Weights of a small transformer language model: RMSNorm before each block, a variant of SOAP for these matrices.
Each number is 500 + 25 x the weight over the matrix's rms, rounded and kept within 0 to 999. Layers, rows and columns count from 0. Numbers have three digits each.

# down: layer 2 MLP down (transposed), 1024x384, rms 0.0798, rows 646-667, columns 96-191
# gate: layer 2 MLP gate, 1024x384, rms 0.111, rows 647-667, columns 96-191
# up: layer 2 MLP up, 1024x384, rms 0.108, rows 647-667, columns 96-191
down646:518494500501495524521493502547506511491468484491473483510478478506536470529468490501488478522544447531461500514505521503505501487503526514532528505513517530504506502450508493475473522551512494482509495504464478466496495504505451526500476508520549553479520497496521458519526465552493525486
gate647:502518533481517536497510489520526468539503499523474469471515498474538536539535491533486482491498504505473472521497467486527490462510512535493477519533512470539476517456481503507468483554485490471492481492434513476535537463503524518515482467512495509521497499483461457521504482503486530512
up647:517489464464515544516506464504545508458461530464474518516497501457493531512491483513497491508524487543498544500518510455527491516548525481538502503549522486509539563485463498548467519485479492520441500473520534477568484500514490515507526485511475519482507496555508486492517505493481479462
down647:484446509493501501454476483549512513527532497502503517494497513526485497496511527520518480485489495439493495517519497518522521489491505464510490489549562521515476535506458499493517487492514514488493508501535521506520535465500508556508519502514537526503501516485464478482530508517514530527
gate648:484514534481496556560478554511495511505523478473517532519461478517517509468520489490499471520533479507498482510470475485484485501512496495518475477528536482491517484516525531502501464446530463493471479508494496520517473496527521462539466492495520520483489517509471511481472513465536489502
up648:476525490481505494523475480488491508495494480507517478518493520485534435469489484542485479462516500502445493477486469493519480516474526561510540500506489474491463486472472481518479476483512484471483487481479529528515515500545498461476530543521481491530518522513549458498501500464505487505
down648:493550489496548517498525500471497464478496515499510504497490506490506484518489503465479513514503524487514538560525491524518490505528484519507507569480530519502486526505504477475484447502528508524503480482465520473490540491497499497516518481498502472429502522533482565497513528504488503501
gate649:531487517502527500528493493476529475537470503468494503542501517507499489510517530517472526475518484556484505501538492475487462454532521519503501505484472496509516506514440501511504516537490519497526512497498455487496484519515518492480452520505530480536500497487522502472522516533491540525
up649:484468532526485497490504557513481515459514486467476515514475492493552489509539523438454516492499500468538477522501502465468531499495538538474472480514517457444498533483504530503517479502500524487516550469510509544557529519567530514472478488542472496459501495493502493499521510491490494513
down649:500485495463481471517499482452474494531496504534471510521523489500476544497490506497500513473500526488470487479528479534541504485524479478505482516456460511494553459439493509464483496483481529482522510494536491519536464494532462488472513476501529486485504533492503512483497500507440568505
gate650:525466498489502496460489488476552515494493503532483491488502483453456533479449474490483485507488486437501518500502476498531491502482486513534521507498465485507547494539531503447523491482493542521536504524500510496487513510517476503500518484546507489540505460491514479523499500492483439542
up650:490557446529512441483518466521492481503509549488524465507516514507518462477517510521509535545447509511503503539516485523503489463478531456482494519477500522484545493471482483503501487506526491503506496478506483476469463479456509534476512528509491556520503456464513460499457533497430493543
down650:533445455553517475450491471546491457483509522487514520516486501497489478467500513471478488495488478491465526515504479556547492478524534474501496498463452512506524473498467475512509506497477507506499516435502464480524493473487544524468453485499498492512536504470466497453544531453447461489
gate651:453472485491509468516494473489477493476469544482504528461506528509499486491513467529470480461495516508508490522480526466496509525488496492479522474526528497483458489542556480461522502532495487524477492470473477524509512481499540505465518493477489529494493547505511491528524518526504561501
up651:484534516539518542483497493490491491461504521468512458488484465471470493495518483543515520531547508515533484422542502478470518486497488499514489513510539508491521502496496456498473489480488493510488572506513498518518511506512489477519554502515516507495567485495516480518478519494532469469
down651:457485507471529446518460520516481509494493538477530502515531501467492492458495509494479502503469499479543500497489502470496510478492507495519494531551501474505516533526504461537486517526501471500476532458509474511540497504498531543487496489477467504421460491539505502477486517470501506464
gate652:484502490528445491454481534459443585485481488497484488479495434512491471462483469517467523507475543522512500531468542490504509604476518537499515499513480490469497526476496540519468508455492490464483460530520498456517492569561492529494512460520516502490466514518470504492507514409561490520
up652:522474473478542504507480496503530538501507517512522474511493506462489520531481472512526514517511488519476529491506483518462535457488498460509529489469549448495500493499512505532483486535479523517513466520444503549526533417474530487507487523513540498469480489530483503517483528460455490539
down652:535496510486536500488549497474521492488513524448515555499455487480505483559520487508527484521496462498550503498484513543509504490497488498529491517449527448478491508506536489510478515502461452519492499485509496535487512451494524453518459503505532503528477458523474459502480539523475533486
gate653:452484525502489520517486493497500517523494499468489537487461516489486510525518514505490487497469518516495482480466446506523490524486496537509518496474492517498505500508526496532503484491480476500508534501514449498466503494482507510446535488529499503481479510490493508490482500526492517513
up653:476492471491533462515514536544489503520491486498487440538514512513501536468499492497483499509507548460526481515514501475493469538484535480531513477510493449559508517493514499460511511465534481512491490518464507481498534500532460501497482494478545510525494482482499477500497496466475487515
down653:548558476570504481490450525492503502540500472472487464466535457511510486537576500474497523522502487474515540545549505427499514470525544515512542468516504473482503501451475472507474491463525500488541497505460479487528546484484506467526525546481507499500519486477498448512490497505460477466
gate654:524569535507503518511509489488545502514500498441471470485534503454509495490498542496475486520461497512559489450494509490496514500461520496478477517551465497493500484535489442505447485517494496530503509498495452538466457493510521499520534508459549417475459519467506489481517527448519526513
up654:496451534515466497497513507471449496475487529493517528501537455475504489492522535499533537462491486538473525490509510513529515520477529541501539466483473528525471521554499479518498462497505519505522542480498516502548521484500487478488529511495489470481519528511477480511503512516505473531
down654:494518475530474520524543512498448513485476532501505482485521477525513461476504529509478482456472545556499521536533461467499504538496516556535469469480468499510465518470523497516491496480511473509538461500515495531528473572519460453467524490497525500505486529517506487473475455521509523501
gate655:512481487514488511500511482485528440491558548477485514481504505493500500475485515516466494511466437501531519509485529532544469497538473536494497496533493493515512508519507506479517470462508496447549522523498505454501483528486510488489441477471501570502541530441501490501474482493526483475
up655:502511449527565484542482498520509487515508513533499513493482444499507495519474496480531496516501491514497479532474497527471505475476496464537472473537469587528523540525470502483506518499496478544531503497473491473522522536506502514506533495508528544514438513497504534500523507530489470471
down655:472471481495501501513538503526498502478495464493473444476448471486533456483469525497489508531503498483486472485519484506472511515548510514476517498515483518524499513509529524522506466456534448503480504512500471524495524498567469478537518533539481503484514489512497465527519490502485504546
gate656:480473521539529505519466474495508459546569496486531492526502503467510550533461522511497524497515544521513470481514520498522521482482546476514517500491568537450554506497435488508484531500522510504511501505496468545513484470548543475515510505481540561508521533516528520435537509500526490479
up656:483518503474511483459514498495494492461477516533490488526475527419497520480511541562493471489501465527486497476488529483497514531511495511493491519497486483523543489498567488501487512530472529511465515524469508466491520512490495474514478496498511465490487545549518484507429499493547485478
down656:533513522474474494473513503518509459486465490508556443515462539476509491562546460488470487518503483464507512426515480478508527448494499472517548482448505494483528509511466522506468506491535500480534449504494483497492507492510510536503517502441517497505531520524456489484508457507540491517
gate657:503440495498483510489507490530516546467462477499502457509496531516513525528482501523483482493496525511512534501499493473491482512488486500520503518480489489518535507465494514490524547484532531531508489466485503499482542492528516510508524462520548479491462519476508523477478511508518548503
up657:526483484494498500514520502509464544509493490532491460501528503535494493524503484460533478518515486519540527507538515478500530479540491500466485487503492492489509497496528512525527472456484480487501465499480475483496557527491513527540512520517491515513501465495510509511522506482512529523
down657:502508485482500493521493509483483532484503462487470498514509514487491519482505480483479514525490473550508525504489487515518540520526507511489528492505473542490517472452535527516565473502476519464468468457494465489499517513521471494464536504540508468511511528503504500480499459465476489519
gate658:496463510452498504504470502520508482433530474489518512530506525535525500457477459463492485483475564453478536533491476482555500493513463513519530490513526460462477504531467499484467528514480490454497483469548510508517496531483501532509497499532487492484531494483512462528468496514492532490
up658:464462497481509496510518492471483477507479511494483480522471520486470475530551558502472509484530489479529462503476510506473492496506457476436513488524486522474492546513498519516473494524478494506489538473482481495478507527522491498516534518492492475514520472460465522516464518477476485518
down658:460490521438473488541491495495544486518504496534493486500523533464469494455508510484484493487501550447536500497488529491501504519468491467498492497531535535508514513476497539499515506508498478472462486488487463513487471540486535527513482513480511495497540490529501529482498480432491548508
gate659:448523498454472499495467498482459507522476519541507507464475471490459505503519469449540510518531510450536519501489459460518501496468569494489481499505468481513519495504506532436512473518536572503497496503533542489503527525501527467522517576497502476504465545477540499509490453504544554497
up659:527501497506529503489523481473498531499484505536521476531521495473500499476468530522508499450543486482514508518485534547512527511507512480509533530521558511530487489465439519461525530509436518534443496549506455500524496477501450493467516539517480514461474478464493524539502478510499521519
down659:498498514540515511475536495520513502499491476496488513476497491483543543491457522515485479495498479479525504526507507470498498524470521535523486486500491514503544520502474504513511510488478491492457530517510498517468469522506505455518482489484516517511490535470485494493522503468493487501
gate660:521490510531456491494547496512513467525517511501502514465520521496542525485508470507448517517574487543419502485516477538489520497437528498494502457463522456472490492512483463521413519496466510496505498541505491441467469517547472499448478520448517551505516462520537458557490482497497467518
up660:533501460517566486502467516510521532491497512497478489553487549452477474501501446476475512495501487503533508504480500502548490479515495526482540467547510496442493529533537478476481515522483499486491481499493508506516516521468481587521544525517507513527476506480554526497508477495548539485
down660:450531468469522527515455513501504488466474505500512457470482504537511495486499491536513506452498498495471482484506552502442479507508493502519513487463535520519501498515464498467528497485476511464507545565503504500477499515473530494489506493476514487541513458483497502499467513518452516489
gate661:527499524453551498529476503475516506535457477505474499485496503497492504505502474499481563490471504496475502527531534509530504521476507495490528479477512477476513517518522470504502477488520504494520502520455475504455545505511487539518491502481508508490451456510512454508484504474469439495
up661:491467483525522536492525485504499500510496491448490523495516505443492466492523505547491537472463489528491519482491508508567505492484539482502527465522469526523491544513437494482446486471523502513506527508514488479469506500491497519531516486512494521525520495489479513479514511495520476528
down661:484506480486487552496558510502515457524505449521499510546476503511500518505520505499506532494482458504452547485475532498562488488503519527477486474477480467490546504525474506487447504470522521485523497536470487500467516478497490520507522497478508507506528503498493515494528491528481480478
gate662:468497492511482528489539487481478524501469514492456491518466485548515475512483526509499490537508517498491544506528508479538494531472502451517476488497475476488510535494468504501498485489514516532501471505493537478540472483512515492554494496526521502485513511466423478487502545479502524446
up662:498503500507551507517480479490489534546446500491518513504507510488481485424481499509473478461475491506471490538526528520511514485491490472458510475459530489448472410525453507510525521511489504474469460456495490501573448454495485553496539496518493548473486537492514510525512499480477502482
down662:497435550497485472515507499476500464552496479503485498511496477529479468467501536505477462493500460477511451480500508499471510468506489504520509514529519516492451466496510459489532510531523534499492501481500466493511489460519472518482553503516464542509521528526433491465504503506545499521
gate663:531507534494505493506516512480523501466486500457538499514462502451479465490496503527492523481468520484536489502533507561501533541476480470453491513507543502515502443489498495488511491480522471576509527500511538539509508509468495471491470480486500517482474495524494521485445478514515499498
up663:515513472524544467525500491501509553492522480502483514484510503502478434494526502482452561513496536511457467484522463534486446535498492561481528542524523496496518474468475478505518476542491567495494519467423532500451459508499501439472519521434522483497452504460449466515454476525509483475
down663:490501523508525485468508545502484489499505496498489501467493496509538461489518499497487527509479508455532484471500516499530498509491521528489525532514488528506477460478508536478537501544469544466432545513523553503491501503518493506530512478483466496494512545480485460496481476569505492524
gate664:510560506498499503467524499524514504521502515484456522496497507462474473493504477491458511488494523500465498499477525491536473544491478471513508449512485476509507523531524564500481497526446531433496502493459479465533485463510523532500512487503519536481489489513502499500501481507469469570
up664:531532474492497494473533481506534474539467462452464495471479531508496464518497503513488507460492508478496485501458493476487471533472505494477474491521489449541527491499463483488507542501498525512475550525491459469519527528513495514522518468506507487479515520458500542527513461507454514528
down664:473487484493505467443478556487509502456519510460483508561479475502533536510532513412520503489514496564521553461516546491506533508519517522469498530481474519535465486499424507455485506522494519483503498535482502523503531483515447553481527489486522495554465543487508492529481522522478524517
gate665:466520483471494531503486464535498525508489491496507500481487483530532531510510509508510501513508443526518499472488525519500455491479556474519506489550498495542454494523495515521462499533488477541525476469498476463517540502486492500448504491518510457504502505546513525493508490495518508442
up665:484457492510507554530496483506493526501472541482532510464490482506489499526496517494530504501516523456504488487512512521495476510532468513515531464498510512529484494499445501464481517546485520510510498525463494519521500488480509479523481512475541508512487530475502530514456520477480516507
down665:479517470509517519491510495524510512496514480514478529541547513483532515483471504485509486530485519504495491512509479495496496460495492497451517565531493481507554523494491489474542520512497507512514478517542497555525475505525546447507487505455506519506496508466456493512509524480494521488
gate666:516526531466522524466519514482455467519460487506524501525459506469488502499503489507538487483522537483525501507524490481488474527495504484485511480518518500498483499510516515520507493515512476464492476547481514532452465463514520516501465485510533472503515468479465475513509470450523536499
up666:497529489472511495480527516469492527517478509528516481475485514504526510499496500480536499529492499473501530513493509492470473504500494479478504475470512479522455479493544490513492522533464489444527499507488522460508465456509537515464503532520528445502503476516425523481537490500483515515
down666:497507448482491518474516510458477522491521481498465497459517465528510517460479497517511491527496470479488527495492491518548478493489494534535514478493510495528487468511493479483500467488489461475515461450514511493523431498484497460532506469528526483503543490535501565510516524497475477498
gate667:508497466544507489476528462502502497550483495500526535464501514517568493498538482445450518469490442549495495504488499477523524499496465542516444469502498466487527499495563500479527489421528471496554484456499529529518519517496508498534523482478473538543519490491463519519463507517513529467
up667:527502502478503470500522508489511491529484514516482503484440520490515488488496518479484511527516459502466458503524517499513485465471509505523501491492523516531487473481488514511529489480538520525488505514487457513466498498499457489459549506487490514492508532495498492512500511480528492511
down667:494568464475524457448546486466514463499504479529506478470506486496469469497522496492523514455519493531492510478534532503483481484493560511489529523499508503471489498470516487512519455464492529523534484500482490493487500502492487446473522499491480529475526468532472459482501541544518502498